{
  "n_layer": 16,
  "d_model": 160,
  "n_head": 2,
  "n_kv_head": 2,
  "head_dim": 64,
  "d_mlp": 640,
  "vocab_size": 6735,
  "activation": "gelu",
  "norm": "layernorm",
  "norm_place": "pre",
  "norm_eps": 1e-05,
  "positions": "rope",
  "rope_base": 10000.0,
  "rope_fraction": 1.0,
  "qk_norm": true,
  "attn_scale": 0.166,
  "bias": "none",
  "tie_embeddings": true,
  "parallel_block": false,
  "extras": ["local attention windows", "shifted keys", "gated attention", "short convolutions", "capped logits"],
  "init": "normal",
  "init_std_qkv": 0.0285,
  "init_std_o": 0.0,
  "init_std_up": 0.0285,
  "init_std_down": 0.0,
  "optimizer": "muon",
  "lr": 0.0129,
  "lr_mult_down": 0.7,
  "beta1": 0.9,
  "lr_head": 0.016,
  "grad_clip": 2.0,
  "warmup_steps": 0,
  "schedule": "wsd",
  "decay_fraction": 0.84,
  "decay_shape": "linear",
  "final_lr_fraction": 0.0,
  "batch_tokens": 32768,
  "seq_len": 256,
  "doc_mask": true,
  "train_tokens": 236800000,
  "steps": 7227,
  "dataset": "wikipedia_en"
}
Each number is 500 + 50 x the weight over its row's rms, rounded and kept within 0 to 999. Layers, rows and columns count from 0. Numbers have three digits each. The size before them is the row's rms in percent of the matrix's.

# down: layer 2 MLP down (transposed), 640x160, rms 0.0698, rows 295-376, columns 80-159
# up: layer 2 MLP up, 640x160, rms 0.217, rows 296-376, columns 80-159
down295 096:458487539631505370484494475556478500556446465536482502412532548518495461561518522559484510521565564507507561517443503519501587504502503569474588541544521617548425592526551420521537470478524535504496409534478409412517528492440464375552461431
up296 107:490441417564578510491519521432446493452521488496456517513483555599446526469512476458492476484581467531476472520507438582579510489488581497504528477461481518504506478517548515558488515452493494511595598627466529479488506504467537492538462525
down296 111:584555500439521542528504511485408461490535464531502525469629415490466502479457588492532489518454518497534484530569474460486456508493549537576495598402526506557516502507527526466571522467432489420610520506526522467494533619521518633469569557
up297 091:411490534445483473508566448408412541540464489601388542569436514489444519447501603470529558454550536516571554350539514531490577518558501480505480535382464526523466494543526468487525505476497508554475498485419597457504499492461433416533468435
down297 094:518424513472524551509496537456508440545462465463481579427553435518550472491484532315554582499504524566509538537454585565431504500485510481478518524423499492591493403514458537474470552463466529542494541549514493444524520381548402539504474526
up298 113:502527364567547561449547457468488553492568576516527406510579376442504556501493594549400535625534519450454613526377474586523487500464490515437458496509515462473564405490515445528495459538483494518545436494492530571540530554449563589562532559
down298 126:450456431544481439572631501481389597595606511419516535506480469447527539414492510429437448520530476537526483526484479482574549475479491433555496453444454472534445560491460498453545518554418536557526501466448435495514507529508491536491583494
up299 103:392484533432505628488605493531441483507469534508496546523521508480509452525569579456494487611486460545557529457528596562552505552578514574515449541523477553532499529462522493595545491511476502597535451430420494480463426565467461497446478530
down299 102:561467488410506547538449474479554575509566420466369524523456493419485560486486421525565577515461483540536488557491551463485447538550543418506508495413484463496500491467532423569457359552539429546484449503427483520585572498565436552543470507
up300 094:517581501481460574472553506474535472500473527501600502484470458516572519608533577585466499568536436524508483518553552469518542563520554557449448534500559529508514561468438544543429566439422324505478489527522521543502466535587443534452509523
down300 092:435486471543582447456403531427438462545466507492507500455416582422535529499435542371464408518533523637589425453470447486479565475523534576504536513451562448432547515523556578554470483499571613488501546413500546492452520494506517593518498425
up301 092:569450571507538486495516477532549477490484541438491575495452602521495540459467493515525535485538474490440445494485505447445603440648530521577514536489535544586396447571452528456496502519555483507547530575477415583481408549400550458556466575
down301 096:510566569449539469577567477408537510415566504481572524446554546487421522452451489467466564552464490457398483492471435518565517405486488586524493429444544419564537489478445463451544512435548516568576518497591573454490441568533515555501350481
up302 097:536471452500436580470467545381562474515425472422460472516515458542470560488414556491469621499585481492581416426486498483438447567577539455539471509549472554469417497505515442535544471450470452497427586464582534537576530403512417505476522530
down302 100:518464346462453588463460489486532509521475504526499425529445458507471516466469461491561471514597512523538487562488518570524511458558417492439509528495547499449496496496534430503498413548540475468460520475572631540440535449523597575529572600
up303 091:520522531538528502563546531579556402497463540481520493445457456593566476507481533526545416527565473422495497495527416449420510493502538464488467481539440471473488448493422527588442562466475516509512409509470484503531448532524584530484421426
down303 098:537516538538464461476501496453440422407547539426561526531509505481487535500554539516638513505460501457516461468529495560494577572503516504456536495500527576621550466419474434635464457418524585442529419560417552586422453527515439469474473435
up304 088:479572579528461476481397527514462460580515557581563431494530508522569541545495440578550449520410485554485516495511487567517474485499445446370530425464495429502497415552458423460547459476477494422483524467496441405450566539430493540351547456
down304 091:453510405489464497584492462508466521510453469425452504508454497437497505565500436440509536515575431468452476455543436521522497463494416532635431504508483579529504512517457500482376441548470396485496537466495546514527510549526501445507497454
up305 106:534441560533509524520537490549507451517505508504458533389508481539508528411522468465603462489587497494476443517504516438432563493451481525554518534409417503438556610595466587450520513479524522447564480581525492520380511468468497477468447524
down305 111:472477593471556466514618559522550373575490536493478595479491527479497503424542539498486480543463493431498370520538501475488485510482551470522437505456500524559566400457452515452519546557539587552574459507551481478522456367461496567520542546
up306 103:498516498532500478552508549510561466420424583560524577505505502550575461599510415461405588524418469540509479557480485439435512519482468423555436557486463428532446477481517499524484512514514545587373502416476501495464472575434500383531535546
down306 095:633381614534518500512457429482460500569506552478532469562468475465469463503519465402486455512585486653532543576500416491487492514522508525612501497476468479524599577472539586475514526461568535537520452465406492487518571495518519353503506459
up307 101:575499432454441495499582524500529444580554465519519517457479523467502455442486511517512532577491603413431472430498539575529596453511423441483533519429526468443431503588457488534565506551551455438561443514501516475460610513472462508549482472
down307 105:526561509518569450588497502478447491582564430458423420484486569458547418445434452554530495457548608491532530476414531423509595517534456479477475452454482495489473575518555543434511450576557509458546478454400444508509523448511422518543606535
up308 104:417508461480546521504498477492544487457533495428396518421451478450464528471480517541526664572451466514541474451438358515560439513546546540484451492472580531449422481522457497442433508494574508585473468575473480600465516601461498471525503471
down308 104:483592500485525535470526459534508471542526457508480444539537493506471422517413553455543457503461533439588510532513373400461473528480564491440530454530490508466526510537584554562522504514446497542526631497491420539515558461520510550476425474
up309 111:453508571526483486440508533426545569481416509508402563523466427436649489448543442540501488466542525502458478481467439484467431580518572522569431419465487389491473542478499446525468516535501565430423590539605529427547415515478509567457514578
down309 116:421545553487452566547429547419465509551489547414568393516560535492507527487541444451486544485557444503569482490463554554483445498498546549411456494567567421560492446441433594555544461433508535508537541489435485451465508449477535476534533541
up310 095:473460438506401533533631451475405496531450511458478529577504486590504601542485493502543536471465444459507515427540471480563546444473460522511503442590513457483501462514410556448479512477513563509455554565473505469466404411592521590459480565
down310 088:497424428553478545435393477424470442522424488519522458583466467620517473495504513473483471553494488547462419430464519527491489557461467419479585533517536430595527477487536583488498698474493559504508452498487421515535603452561555513557489508
up311 101:518497393416489525547503413548490532548521421472558528479463484495537452508449460537541471601420433564505545509521503581479525469513519576550506500562524465561517486484588530435408596408608549539412519542451487454492432590449546501476477485
down311 093:501467507584462467500461507485509484442529429525510510469490532528502437490470507390495546493470584396466419522660458479536595490479411572523492504476497505565488442536460571546495428525490419548482460529501478494497407424592532528435499376
up312 095:461507538499615504444483464489498451468504552640505454388533460432503518522439559536553539378436459491490480490528516495536553426584510460534455433456423555450441542520546470499547565470560506538523540358497468492612488434477529474527512507
down312 093:447467495471596420460522519593447491477550528495528582466435541547462529545458488566603472533508454479542529577534538443525489550497445547425479508467499515524569542530481548468470492416502524543473460465510517491580455420452506479533546518
up313 075:443515445515482412433587553547521549476535504507461510377606468478487534517509478537670521537511548497473410392484446586427496544483493434570563530485472510486518511497482478451521526508498425500527515475485551537393529577464494541533393575
down313 088:455560600500527474504532462497532571423520557456533473507524501491482456550519491496543572556462464611539482368399462524457509409464449444491435562397548568523517435451539488493468474536545412526508494529474543518418510569516433610480463498
up314 092:505468487446475517503598464468599465498481551428451520492579469504574515569505567503442501490494495523384511519498531498506552535480512381487423455579528515584437464517443422408570506539567571533483515467481551527418477498443473522449431367
down314 096:483504490592521458543456565463540434504497475601413478439465537506481452536457569446580433566493522416437521485618547417539448448497407482594503462426521536501467477532520477525542580554528404483454468517425446389473487571430455524497528628
up315 093:577531457560516470533588465529400386458482513467512469539481502510492538387498536543500577495532447498509500522499523477563452540470394541540462537460486515591432479574433486454499500571518543484542571526481569543510542491440498440596529503
down315 099:521550506521504416427453544460428486471579451594486439481536548418541624430463415526551459593485534427522529541500558448494423426553577419557489491528446603568476463498525477397491466470520571504443600516517589453532539610533400399446486501
up316 091:487538478557492521495531530442334567527479476597549442479517481489494555518446531495561487530466393554578463428521430488533538437433595470513496462637497537541497540482500433481444441520473519508460619577515464549482444431554528473483436552
down316 092:616491556521364570484491536441488541571535568538542518562452589522555450483516557459454494512525505420557555456529471487376508557559544491447434500491587518509519366577533579532508483525509550548506551594483446548523499401527563538548500477
up317 096:544550454560544518575529500446518475593499524544514511566394452456527540544459500451463567520475446532508497448520515493543601476448462527487300535448505574461495448433519461511529558469400471579512550487531473501505510538484486475538554420
down317 100:427423537449447479415608534540529490458524530409469581450583543563483484464542522483546432438522523562479453413479500510570361539522525436618534403501533498513473476514526467524531441561571566491489537518590534559461479551510490409548413548
up318 087:449485552600518590547576532451503511492408510561532480485559478495349521480464429411524420465626468557425433428561554461480542522469562397514543536489425519503535547485486485448527468520570400463545528500548554451466513474375514447478455374
down318 086:501541480567499589472444493510501526454436449442405510477481505511419425560489484537514534539520498490434522497485536631465528544486508542601520552537522557537469392474521473521589511487575507433477488542426496510572484569585421558554537488
up319 102:459425467500420515522517534541512466558523520606496477605482495449500538448621462527517566493481508480609440474455528508505418582522501541459457569459594491480498420469427408463553392505451474471537574562512469454471497464444464546520463545
down319 104:419516517622418486496496520492470552495525523484531504497497505502440519588475497547493471447390504466508549579478569564415439533496491527470545632526551535422505465488426584441480571491504568451422592482493510471469496408560508487525519457
up320 103:566582494499509504478445510427554463533457503501528383548510495515459573449519489526458463482521579566451474565524511560511431437500516568486442511545500452440504533473518537479563574531493541509513479466500434668587555452471522458499530486
down320 099:470394526495412523554510537483535651450456586560497447522478494522581428508457356537527536513501433540521501468500508386495485441512553521453520492449455526597593510463534476524572476581539553634439546481580484464549494587513527465562443466
up321 089:572439493432479385456611480410485422534432469538440510444551577489535510448475568469535511503540502477373573565427510493572557449460489483507507490576513571408563516569528498523439536469462504446482555521512493471583461376498555529485500464
down321 092:511562427492464530485419593492474525442500465542508516451522610529503385455495483531446492498526603506470456515459423483533548486453434437452515515587535558478453590544440554505438512520504450536538495457613482531534459369571493548560493571
up322 109:465486451489498459540512540499551472482526482447473513532403479467455556423465507446549469437415395458536487485449478497489513505564572561608479529443533435456472451521462540545459485466401478474535536609523587475534507526420540445512494514
down322 103:434534442474479556555383466608446435491412509603471530514575489372396378450552506538565503493472491491514550538534508431444478434500490562488550574477496530521519424531540424452499545466517535449503512458539510552549497531661466368536481586
up323 113:514461501504543548445513532557589484461465517500514434525437503587568504514488582553522484499520531480471460508523509605572463499514407530439387494457478527493463560563585519544507462609591471552485498477515492529415470563474472419471561529
down323 106:542450547462469374512539538508413486496488470426516481541498410452487492483606518489562467572522510536504504452529552486502534536523425460564586482587437532457513436429401494461535542478446604556489519516479457546563571492462532555569429563
up324 096:512524492452489572488526548597585346450524569526453521511584615526437482479476495553358486561521549445528552466543589323454550536555509541454526449404494496547538539444511519551554585514482457522522470413545471455526475579460450465535494510
down324 095:517596600463531517480469549593458540500517586480466513520550614464479459481586537472443521519499583505458535522482491537417475602581583442432561444470466473532467492510543518473451504463478448542530368450431566562536441539450543481518518464
up325 098:446631447522476446485526428544544572492531510486537407524541461573510438512462468452644496489551472502526462479512512429402539456506547425456522503512571524444457670467439491372521618528502491478554510518597546533519521504491571463444452517
down325 094:561451444440523578526467529560521483491541460518579460542516512563458528567578485412546495459364579426495370426462496522550540452445579606502483474437526390532509460526538537450521527479523526525523452551549461441440560431504461492514495518
up326 105:449467501450526545555513533459410510515528520482520459470533455520479497514535508507488537438497600476537519540454500573533531555515435501399501455602383471443530449569430526498613572548473508442426443445492474525572447469418503495591436484
down326 095:555436432568631517503480504472466492470490568485598526480511451626482573455429511526486464442473579498526523472494486456518488566442419382547548485484482495584531549482534487464435482545522622403448494477520509415543420537549537536503478451
up327 105:488497525482387497548499544474467438512542445561491619466557542570497512591439521438481476573580451467448522497494571480548529431366517496462461422546458549512529486430414491560485539515559447586503505564456492542454530513500492478565465518
down327 102:360548544535562412535541460525488517464511444544479475465459557545518506450536439520572588443539609433516565461547518495486518473474534498448538557499553459411478550446494416546550472503623389435507572543482522466535440501457517540451545557
up328 087:442376554538521456526470548494505410420551580490499521530509394559534504419441517541460549556541403498530436506449514504506464528472570540621596468507497568500568465539482427451545409549476552444553465519406470488505523408540507530363537538
down328 086:585590501532442468489565607412427507486516532457457528474520483547555582496394499517485465415501537570485507491482474487497557488548512475559377566516468496589568509483554434472465465459452476497508545601502582487407419411492476444476504479
up329 094:524454452484442530433529525426494421505508522544428417561504553508438468507409523506529471542545490473542508501509572492454549640573517488521500470463540420445534508588470484473569481625513528508475565484440466543434540557495387433477457488
down329 093:460515519497432436547501469511584528508496534478503505501465523489461437528521474480516387509602459538485551507504518580476452492418481520538523528622553375548524558489517524406435536526512564517498483597546498500514519483550484518444516406
up330 096:537424467435480449508524539412579443600381479394564490543450512504467475466479399494566472438535555482523523494474449480534487497470488466472507488573557441508422459482514456553541585439608470495517493425415473519530556546563472512459564508
down330 090:488462531522504468520473446551475512537368556547549519535534432548471437410587490541517488408559417594429512541491445612494536446520564493497556432483643463576441512535483451538411545521547551487583505467407505433512565567514507485497540499
up331 100:542514549513513417533524518451524426473549505508537489544580467459423477534627568523458524554536501505608517488421478490496433542479505532548529517538448496525432522569452453600525495546560460596395560492447462498464515458453506424505482479
down331 102:522486470535583559521411532474544551497477489460437443443507485470500475437528546422414455576518538432536583473482511526402536575538566494474517451567490547555556442534541495466460579513545501499558437521527469502452550403492502538526495554
up332 098:507540520511483478491528518551448543467486516533539473583618518496510600507401517562527478465491488537531522424520579532548542488619648387458402409503447499467462499466518496379407466514457472531523528502395500519547573440488528505458508438
down332 097:517535520433552496543536427493484475521505471591475568432505535574458513504473459429436515478459509457418598534509483460539543512475611517593526448554466552440491549531599521449408469461468587590535512520470491486443437495485491431459522499
up333 086:465532393510545535495597518511535493426574489484480474494412486527549422452484505550566433430536484469489570525449488541472518492527515474513544404486542602505534527556465461528588510456513339484465492480520453475582416467525469612446521470
down333 097:490534465502523479414518503532529480550505517474485499424501475467493414464503555562566537472603521518522467558648407595490455532499487545423454448555476507525540495525550549487487498392481549486614488470499423470523497526484457635525550555
up334 105:570549469597490528425500532557550517496513463464350495521464528507496461468433550548417534585471453467377413602557444451575446446597557586462536468507626524462496480574492503530479502578470429534536448536461482557464468498506456483581456537
down334 101:478534609578485475565528517565543498551565571552510628552514427474442527476509435604530480453409504546471475479454379486513569564539512392563482510560594453454501493480450427471572534519526519499489523476483582462492527478582513463481540473
up335 100:523489377543518566432496439504503488543475453451526599498568453506563561490491475576569563520462523493490508472477550341542518486469477510493532605495411639490545492455452559493508674484469472398493494463471473533540483481552443498500494451
down335 097:480601446544425566362526467525544572481645529506495594556607509451543533461548474458515482556495483522475558575556511527542498462440451457514455457458452498552505464581506538481405417540519516470517545509564464443434482492457440413526438423
up336 100:541481458528538541384480560516502530560456550428458523509430520566445452523461537422492560528539410548428493554516490564481549424557517492495570562476498408399466425490544528474462578466506533484560535513576486535523606429494448478514465450
down336 102:484478423552467489391488536467581548482517487451412565575399423530460506480373536530460524506475533594524488481503559487516507537566440579448545538422448572496434470467407588464519511448503505442480437519464477601514539424533478546484529454
up337 095:456498508559517433461471422435471506606534492490482538546526521506466485473542534461662506527456431479585499494477445482547501544479484552413511473478539520548498484579473471502484542451606447576457595412415470533448506510508491493563438510
down337 096:478512445433576449477529449520468405529549523449605554453525535563437438501524511479445544516467482533484496518523599572488444425489565435528463516590512545578605459562594465449511469558456480617553568486442505465448533548468476546375571457
up338 100:421544449500500448424542511567537464579519442453497525446527465506469461472515421523503460539569559475491575456574461532536456533487519582532526553494504526438511576499564431523539499409563474490572525516530510407487475502563639567482522490
down338 096:502380477521437478468438466410432519475477520454470525463511479519602516595495501511498501500523364445557640537645518437504476499474447502495543576582538516535504506471476608467505492491563537400541517514469538489455502553514514553508523538
up339 105:500520469492478491549499483600511503574521509509544497524485499533520517524536468529569376496509457468511559483499557466576503459534586475531466523506518365490524442569598490468536526430490455493451442511515472478466554429497434486411529521
down339 110:495460425519503472449427574435468444386466520498454477489486481529503423556468514486475515501597433492558499584563365555431518543424575568357478564483543528480606422512530521452493434548499492476477514489548498518517511582469579451454459513
up340 109:514458410420494600559545566471549438450522504461482469557461457457437479527448483587502530546450557483576456538462560558539628511440585474517474427450499550430588544532521504494590442446498461469524447494488497548507478420432504502396543568
down340 121:462508439524412408474502456511458485520515541491556510535484408481507430543542435499507482559496420435522495506455461511387570500509407563492552451519521619535510511508533496584539489447486461484414507457456491487490489545510478560585548419
up341 099:508453496570483437450459529568565441483533532504503503491472485536532555520515571498445563467573423513440535574535493487486506608531528486505530497522533502459494486429508447465543524514446538437672480506507523640646444457458499411505452449
down341 098:479497484507440479526548474488390511540523492500461449507557436419596593484489583546403411552431616537445473502502465462540470484490517456568466483512518470500433475470518443518594516509424465492495529550439385468428477451534526527390505532
up342 090:516579515510515529441554537475530548442483475446539508445456557479510523459504481433513554557522470514449509444661525525611555460490519546505467691553511506511503467427546508427496471563453468549482493425503475466562465425514573521418495470
down342 107:496541607584419487539425468478511480500436437523547502500558510522513548488538506533397384484506556462549567468371516531438472511519561537416414533547514484432501537537471488484505594412593527410512444521468554594548463495550533539529552576
up343 100:508441574440502543444550546495505552498388546444484420554519427507494544409407485538488542502525444555495479510473619484432517530494653465508497530568557427452501490436511429497499566499493441497487508518414487492436554457520566521421405437
down343 099:539498508573563470528492546463486508498533540521557460513419481462532400491543491396383387579442463546484462510531525468539472555481464609470542456486554527513484495526475547526488602469562575451471529470551462445568541410435550388535506515
up344 097:552449443477386592472498476541564429512484456422412593458512557465595481440465363482500522574444517572580448474552462494530457543521437513456440427490506535528500454434526515511538527496453403472459467416443508464516438535480482516497454575
down344 103:474461534504458550576503504513488477470518464505489545460512524496506507484507482575494418577486510542461479456454480506554501496525580509492552414462523485545553555543443463440530517564484443519405413477443560486413530568447538389468424474
up345 099:518444513456451523449556599441475462420438498533523483552555545542491413495517551451438442437517500461489492409394520508488505433464548531565558470490524493591496459557531448514560482504490585443491573533530599505540476496450533479472542493
down345 091:424452503491453533600507501510428545472499528488548459530571543525515508489495400455508532372570522496401511494574516406512507526471430611522485521480464554596473491596481527499513422462490404493485607420498535416471585488515522513443624447
up346 097:531503494478522523481445442543501487553442451408485457479415520470509491454534487411496478460554502595515512543517497524511572449471533539416574472581423453403520439529483461441538523450498400492511447537498568554466474534462525453528411401
down346 092:526436495431510500486432535568579448474415451458447583628497572510478494482476507508441405525576520487447571436573464509598565506474421502597569400576489495470488581424501535486521459536466434533436519573457430497407575598463443446433494577
up347 100:549449551587508502518498474515551457451399473538433475448563520583525552499443484468506538438524507508566476358442549568489400553476544415503437477522548415526471479458517528542508492444516450380435475516508536554473564564495555500454428475
down347 100:576485484476526464599395562427458492560540434507511400454534466501467596448552466499582567521505502515515556600378571472560537478442490495545500443524488515458459536494488497477470551426479449529491507555552485435491445499540458516498585503
up348 098:498455469508485521644531556515482505529549484418435602552354565550548532515523508469494467458543491541522478503434561472435507537510534487484390509529484595446504564493426443517464522482464450509474521440506518459451484462493458464587457524
down348 089:519451600514519447465419396553503475561533468490442452517412429493519458541419489555518421432537510496494571573530388601492568442504516544471548482521569466519438465507443451462453483516444582454587480439510489497490512501570545572485538554
up349 102:471456523573527493545544561409511580522527452391445455498537492479476522523476414414469461568444497556511537453507482392536461476486517622556529549473523433417493463592563563481491452559484454384463558457453460454468544552490450458519529553
down349 103:506490568524483554500536519453485603564533475510451374519380429501500514568496564467513545501538493485441441554569499443647434499556493536509525530504531493416398526467473560425435435528497579421486519511509474546485573447564449406508506482
up350 092:390494511497576490461428462468545409486489549549530473538459394534558541552495565557521554475550530384529507522416411499477589565546487454509447462463509539495519529519503456475520473486434476525513515498531455497528486391414436496536518565
down350 090:544529478445509369488434554476455457397478471509505524428532557516414442567468533465529556490522438409582502529484516439417453474450460426515556523454489455445442486548608481422546505555514512436523474430447455525596472533487455513614541518
up351 101:486549541566524409465528460350536562525521521495558468448486501493518592540517548483448528513473511475495455451534472584535562491475471541549470559518494489465553542520518426465430467482459506491441516430556554500454563463451540590543585537
down351 097:486558542389506582532426514487604497540473433448466574468442457555539491545536587554463515468478583478572474473552520532484476453573566529545461510397501488473426510445625529589523565435502482530519442534528489557486503549550444500401540467
up352 090:436557503566440506539497473514442501503566533472535479510490436556379432485552546568567554510513468473575527427483402535558504587472416489459483398460520399442519558567496527563527524528508468479475505501527587399516469463512455486593422588
down352 095:515477454458532565518479450454498436510494572511425509479419567591523421539494454529491567496504490536435506514478516495566501482484455498533532554521488436593460470553580479558477468601501531511602547485500614535416513430521459521529387507
up353 082:478538475427483583537561571524563436605594448512482500538610464535522532443504561504498546524514469482568554519460508505506431490512537546394387505571503538500539493514555458531468483520572525520595540477474447575534574434535511473466381509
down353 091:530490422462577439622497479500562494574480565568485567563601511503518494494458525529490568581459496465537487462483452644431455508470508454461541575472457525485525424471464498538512447530565490469635442454445504437502501504475493576451540494
up354 097:483611511436533471474498519444496469498539533472459467493565588629512485522468511540428479539540450502383461479457499527522506502495520507420412485483452581534468432496543355459391556641525479510572573437440515484470549425536441527410527543
down354 096:517511417343461494527445446451532477499472442505499392502463497477573426451543410537497514490498560541521499490474594492535421455530488534528519469571527426576513462453561484498518574565519425454461548581504383519509523454461571502556517461
up355 098:453542540540549544413504437526474482492396528448450566445424464521523481443414541481507498552467495491525440552517411468602535557482464509455530575463552542543535459542440568504593507495520519548533397421481555440500528387428544472448527595
down355 096:532513512484483521440458544535492473488446470512488484540522466423515503507531513460530455403560442606522487580596543504633523491480482492515502543437438438501534567451401523458497487429577477443490548494432571418537491496573529492452542505
up356 106:457501508487547419507499545482510496548412546519504451512545496494470501448457559414547482530518505503548499527618485507516458530427537499454502468504435454463527542479507531452568562497515431531496449553538432566433509569531505533481465430
down356 114:470525480477532506530580543506594465582530498523495549540556541548525501402428484478485607483449550583519520567425444464538468439508551456513445418453511547554423537495460447479587420466499557455567581503470479426522499504619429580487453492
up357 103:543525490475543513469586444474516532499542512559441440515501374453570483484545447517519487469553424475516425571490398476553554476423494502547517540498495389472471456524366518507399468557555496566494532450520437466508520458492547625494494484
down357 108:493436540533531593484441526449485476441466487403471601537527577429381545386546488520449487569473433479458487425517499530566497500439437516506555532627578497420504448571553532568442563544469602468544570495495517496499513582511467546495590519
up358 097:501409495543475426457548539416452477569442498418491505467528501410434567513423530428459501480551585562489603468508536470439546513474461561495459533483526471458530414492488521514516461463481520563498462497459541568508470400508474527652488541
down358 105:385554511453535456463493484492445599429523564477482455497563501444499483543519574545506443466489555500481561562472481456527420594508458466539409523490479484517435542466514456509493481411470541488495551569547531530514577571521506494482595408
up359 100:464518413484542453528513504479495387477523412540538467501478401496544390538477470472454612537542514483457501463484530495581547474392578434408482463586495601570511502571504485410568479526568566537507518503495473480471445433483467473521448505
down359 109:459504498519464464502490419467475487460373594476509388529532601567626605488513501517554484552503536470477546569543576546526487510473541517540530516590483455503467390472437453485580500467606454465594430403516409548469512500460498568526544497
up360 107:462440460509429423453469489528577550456438526549478618477446467577469426533525464498515454502512508513495550507505471580507527483503482498489529494563519525538564522543646425503470453493613449554511377470446515537567498509491534510543516466
down360 104:507446542570537514533488468508442551549505401549469563477457488450560518473514538435529564530529627526459527571503503484439434527419473515476488585556414528519463529461410515511534537554483522576556581584481566476355500507525452463455428393
up361 104:520469526594509504529551547599511489524505475494535488541489523424497443553509492478477485546497484499400449467502562411476469458527470511505441477534392400414529546506554449512375481409517439524579492505570497524499521432430460509561557433
down361 094:468492554508419499508482518505419553498431502510508617459584447524469547527561505473517525525476495505589462515589549473506643493471533483507469469502509444369495523503469420525500498366423559462476516464533426478548527455522466470591444558
up362 101:481559475562425536503538479351507490555502512497465474495475532480556526525595413341474552515559540447534518537450460588494517610524462435503513489500496504568446551492442497578551490522445459443523457536534508421526493510512363532573505487
down362 095:524471516453555535559383536544467589464539469457540478519517399479532505564538512473479509463537480391379527488515425461412544511453467447498432439525476462493416523527530528491429481452421557481474501464437482571533497568542457444441546499
up363 102:546484574561551479484492389456588511439509534490506515480431510529463544471447419499603523508459510547511490536577572536514475490487486438550480456576465472477505440451448509475553463456550560535513577512418445431463481469444394513522497472
down363 099:463496531515514350551539474541483433450508432485468546568488532519525476460540543456478422569547522473510470517527501522534501566473515502434437494495535513529455584573501463494496539548439472439543549519546396456557507526517506455462542478
up364 102:514495525524564454507431543458553400559555543510583446469473466555517455507429531504457449489522427536478456469510362506484388428541537551521494543438501546513469518513518476517518511537470604383500449471558514487495504389445598511536524510
down364 096:531502530492459468543564572513496516506476608503475448559595481495401532622557449510482513467399541584552510508549475503500534451479492484474481593477606490493501579545453483523545551479505465440424527477416605483449460446633467423467460475
up365 106:560407586524467460514467524415608410407477514487497475532402470475503446524483461517387513538440570549500497506515500466446522579459482458456443595566433576525530558529446497536457525449449477594431493425507478537540527539414472617449540533
down365 100:378492506541528511469578501551490478475596509528523405439523476408481570545538458439529558503431505537485427534564504471555525453498584469487502407573483510405572553504422496545491492549466489409587524529602452374572513617523496502458528533
up366 095:486438478458469523555483530438527489603499579495508440392512416376560597547617484529602524481413523503519522502535423569559562471527394528463525512573497494491473486446431567535417578451516495486468569518534463451447475485556464476549574502
down366 095:638501499495596534488438464620538481442530345490529542483492526547581506458486549470548461422463515584502473471429574490547550475511440492548468512469534496517462553554528531532474492492468535429560392446541509542484491466483451503482561394
up367 093:541512430514524486453630592472512554430469541478529418435570492465533482521450519522434592499539574472480488588470459477478457501532507416426453490563426462533508512518489466500488558426520592438532478518534449523518518479452501488533471559
down367 102:565514555486469562390559509496485550492544487501478510556578492483551489398435506472480595605431555492422525538433533510412521519525403515407497425390518519501473521538542499470440561495454572479426594461423572444544556492492454581531550521
up368 109:394541486557433539474477535515379435504478526499490560608506463522517449509540439524429476488446535469464487537638479459545460443488437571587560613440501547621513518438458517472516539513518558456540567524562560498519457485437431476461509486
down368 093:457504488606532421505433389474483575518478497514503561571504468444415520514529511643443581472506544573545551541497512467542524541419475633478391446468450486550514520511470535544517489511530472520397499529451583532458513456475491461498442559
up369 090:463513453518532537541494510542439416509551518462495479527563522513517499538537586475535569525449541464538584440565503555555454535486508525498504479485463505617429543574577435446594462454545517526416475597550601505449400439379430488533451568
down369 088:611555510541537531518486538529428473518503537523589498500511581521498452438532509466423578438475534520553572501620497485415443475491504470501491505504440556556518438441498527482486404478595465424460488551470424564465556372470471431490523561
up370 094:612455565535505478485449549499430442371460487557552524395592446494465471503453503560485495536576531503534428554470500510560514539578478460483544469590528608445632539527504564496497516605442539413534599457464497530459505459490470500507435492
down370 099:513558431472468452507521455465438589451454558457541581484496500510475448415604462522584467511434505512515431436494418511509573440492524482610476471497491480463544428491587524484542530514506511428491511444571533448511466471515464536592499533
up371 107:560551537483490454455517501510505474463443574481481584456546533424526580485558497458560493586439567480434492548458474485438464406503493586505512476523479589419533422502555467567611476516468577450484516498421460430502495429536455461625463502
down371 110:532540562463405521561541551482501497464498542461582449505623457573482451485527491520550477379472477429513522452478550598447591545404488612536451485493577518541580551520494531525524512475474466546437460493498509562430429548588395558483502526
up372 092:438494443498448450548494377492430526593598488477481448556513505555574486493452542539455474424519476542613506557460451487419512513458576611513446551463488494509521565475541434498398540579510439627525449564542532573525521507439602523539447443
down372 108:499531462519466528510562512535404523517463471492403460465532428504486608487483443535524491549508548545486496478516489580478443480528528539458504476481552513535466549547464445463489602468538572608506490541485503475520490458547529510434474531
up373 096:425613498455503597497494402494480529472446490409476472554454539529497481481538480558482653537496426474460549519492546667545483435609530535528451505555529597518481535475492481438625476546520456568521515354540380464507552484500445596475524521
down373 105:435516510487430581432505502487530474460587505551457510465474463394470538443515493468528468435582499554586472546426582503530461540614578550586484501487515455601541502464542523514489460472464430517495572491598460525558561485542473536444564543
up374 097:552540561542504509480599544446583463539569535470468404440488563532479519536498538536534549509474565464543505529478590508490495400573487464445529464500438503487514487503607548423536572498504489583516470470549480489558435407481502403518444469
down374 100:529553462454444568406481445517465410517343506533439479492483597446600468491481524439565479491477532469523498488450479520481570383554549541534529473508539448517499494465446501536575499376548411515460513574529500539468518487408490480513440515
up375 098:576554501457551530542497585486487371468520471623493468500499428557542541502545596424526532582572488511570573552477563493428515559522510422412480513465534471463539423542438427573526472527473528509523489587610546465493502534533605446511446523
down375 100:457514383505526500462527505553482542489574549528513417547434604551577451530555517460509505568602492447610426483553499594616502610543482477437466489526439407500490546485508532466490551494461561422441439477527451572564572419456581468386579534
up376 089:421495509511408527498495518453556553522450489496536565382525460513556467453540510506564507478477542361500499539587432480537524524409480570526437462530456459509588560420488506516492507492443519531483445469524432525487556524532559410518496447
down376 089:528522389448515568540482444492525523464480581478474599465592549592504482444454432547551567458515422476455502498457444516432533434494458392445579455476506527525479438543560418577422554581446473493486523571492486514453437527570521546542531511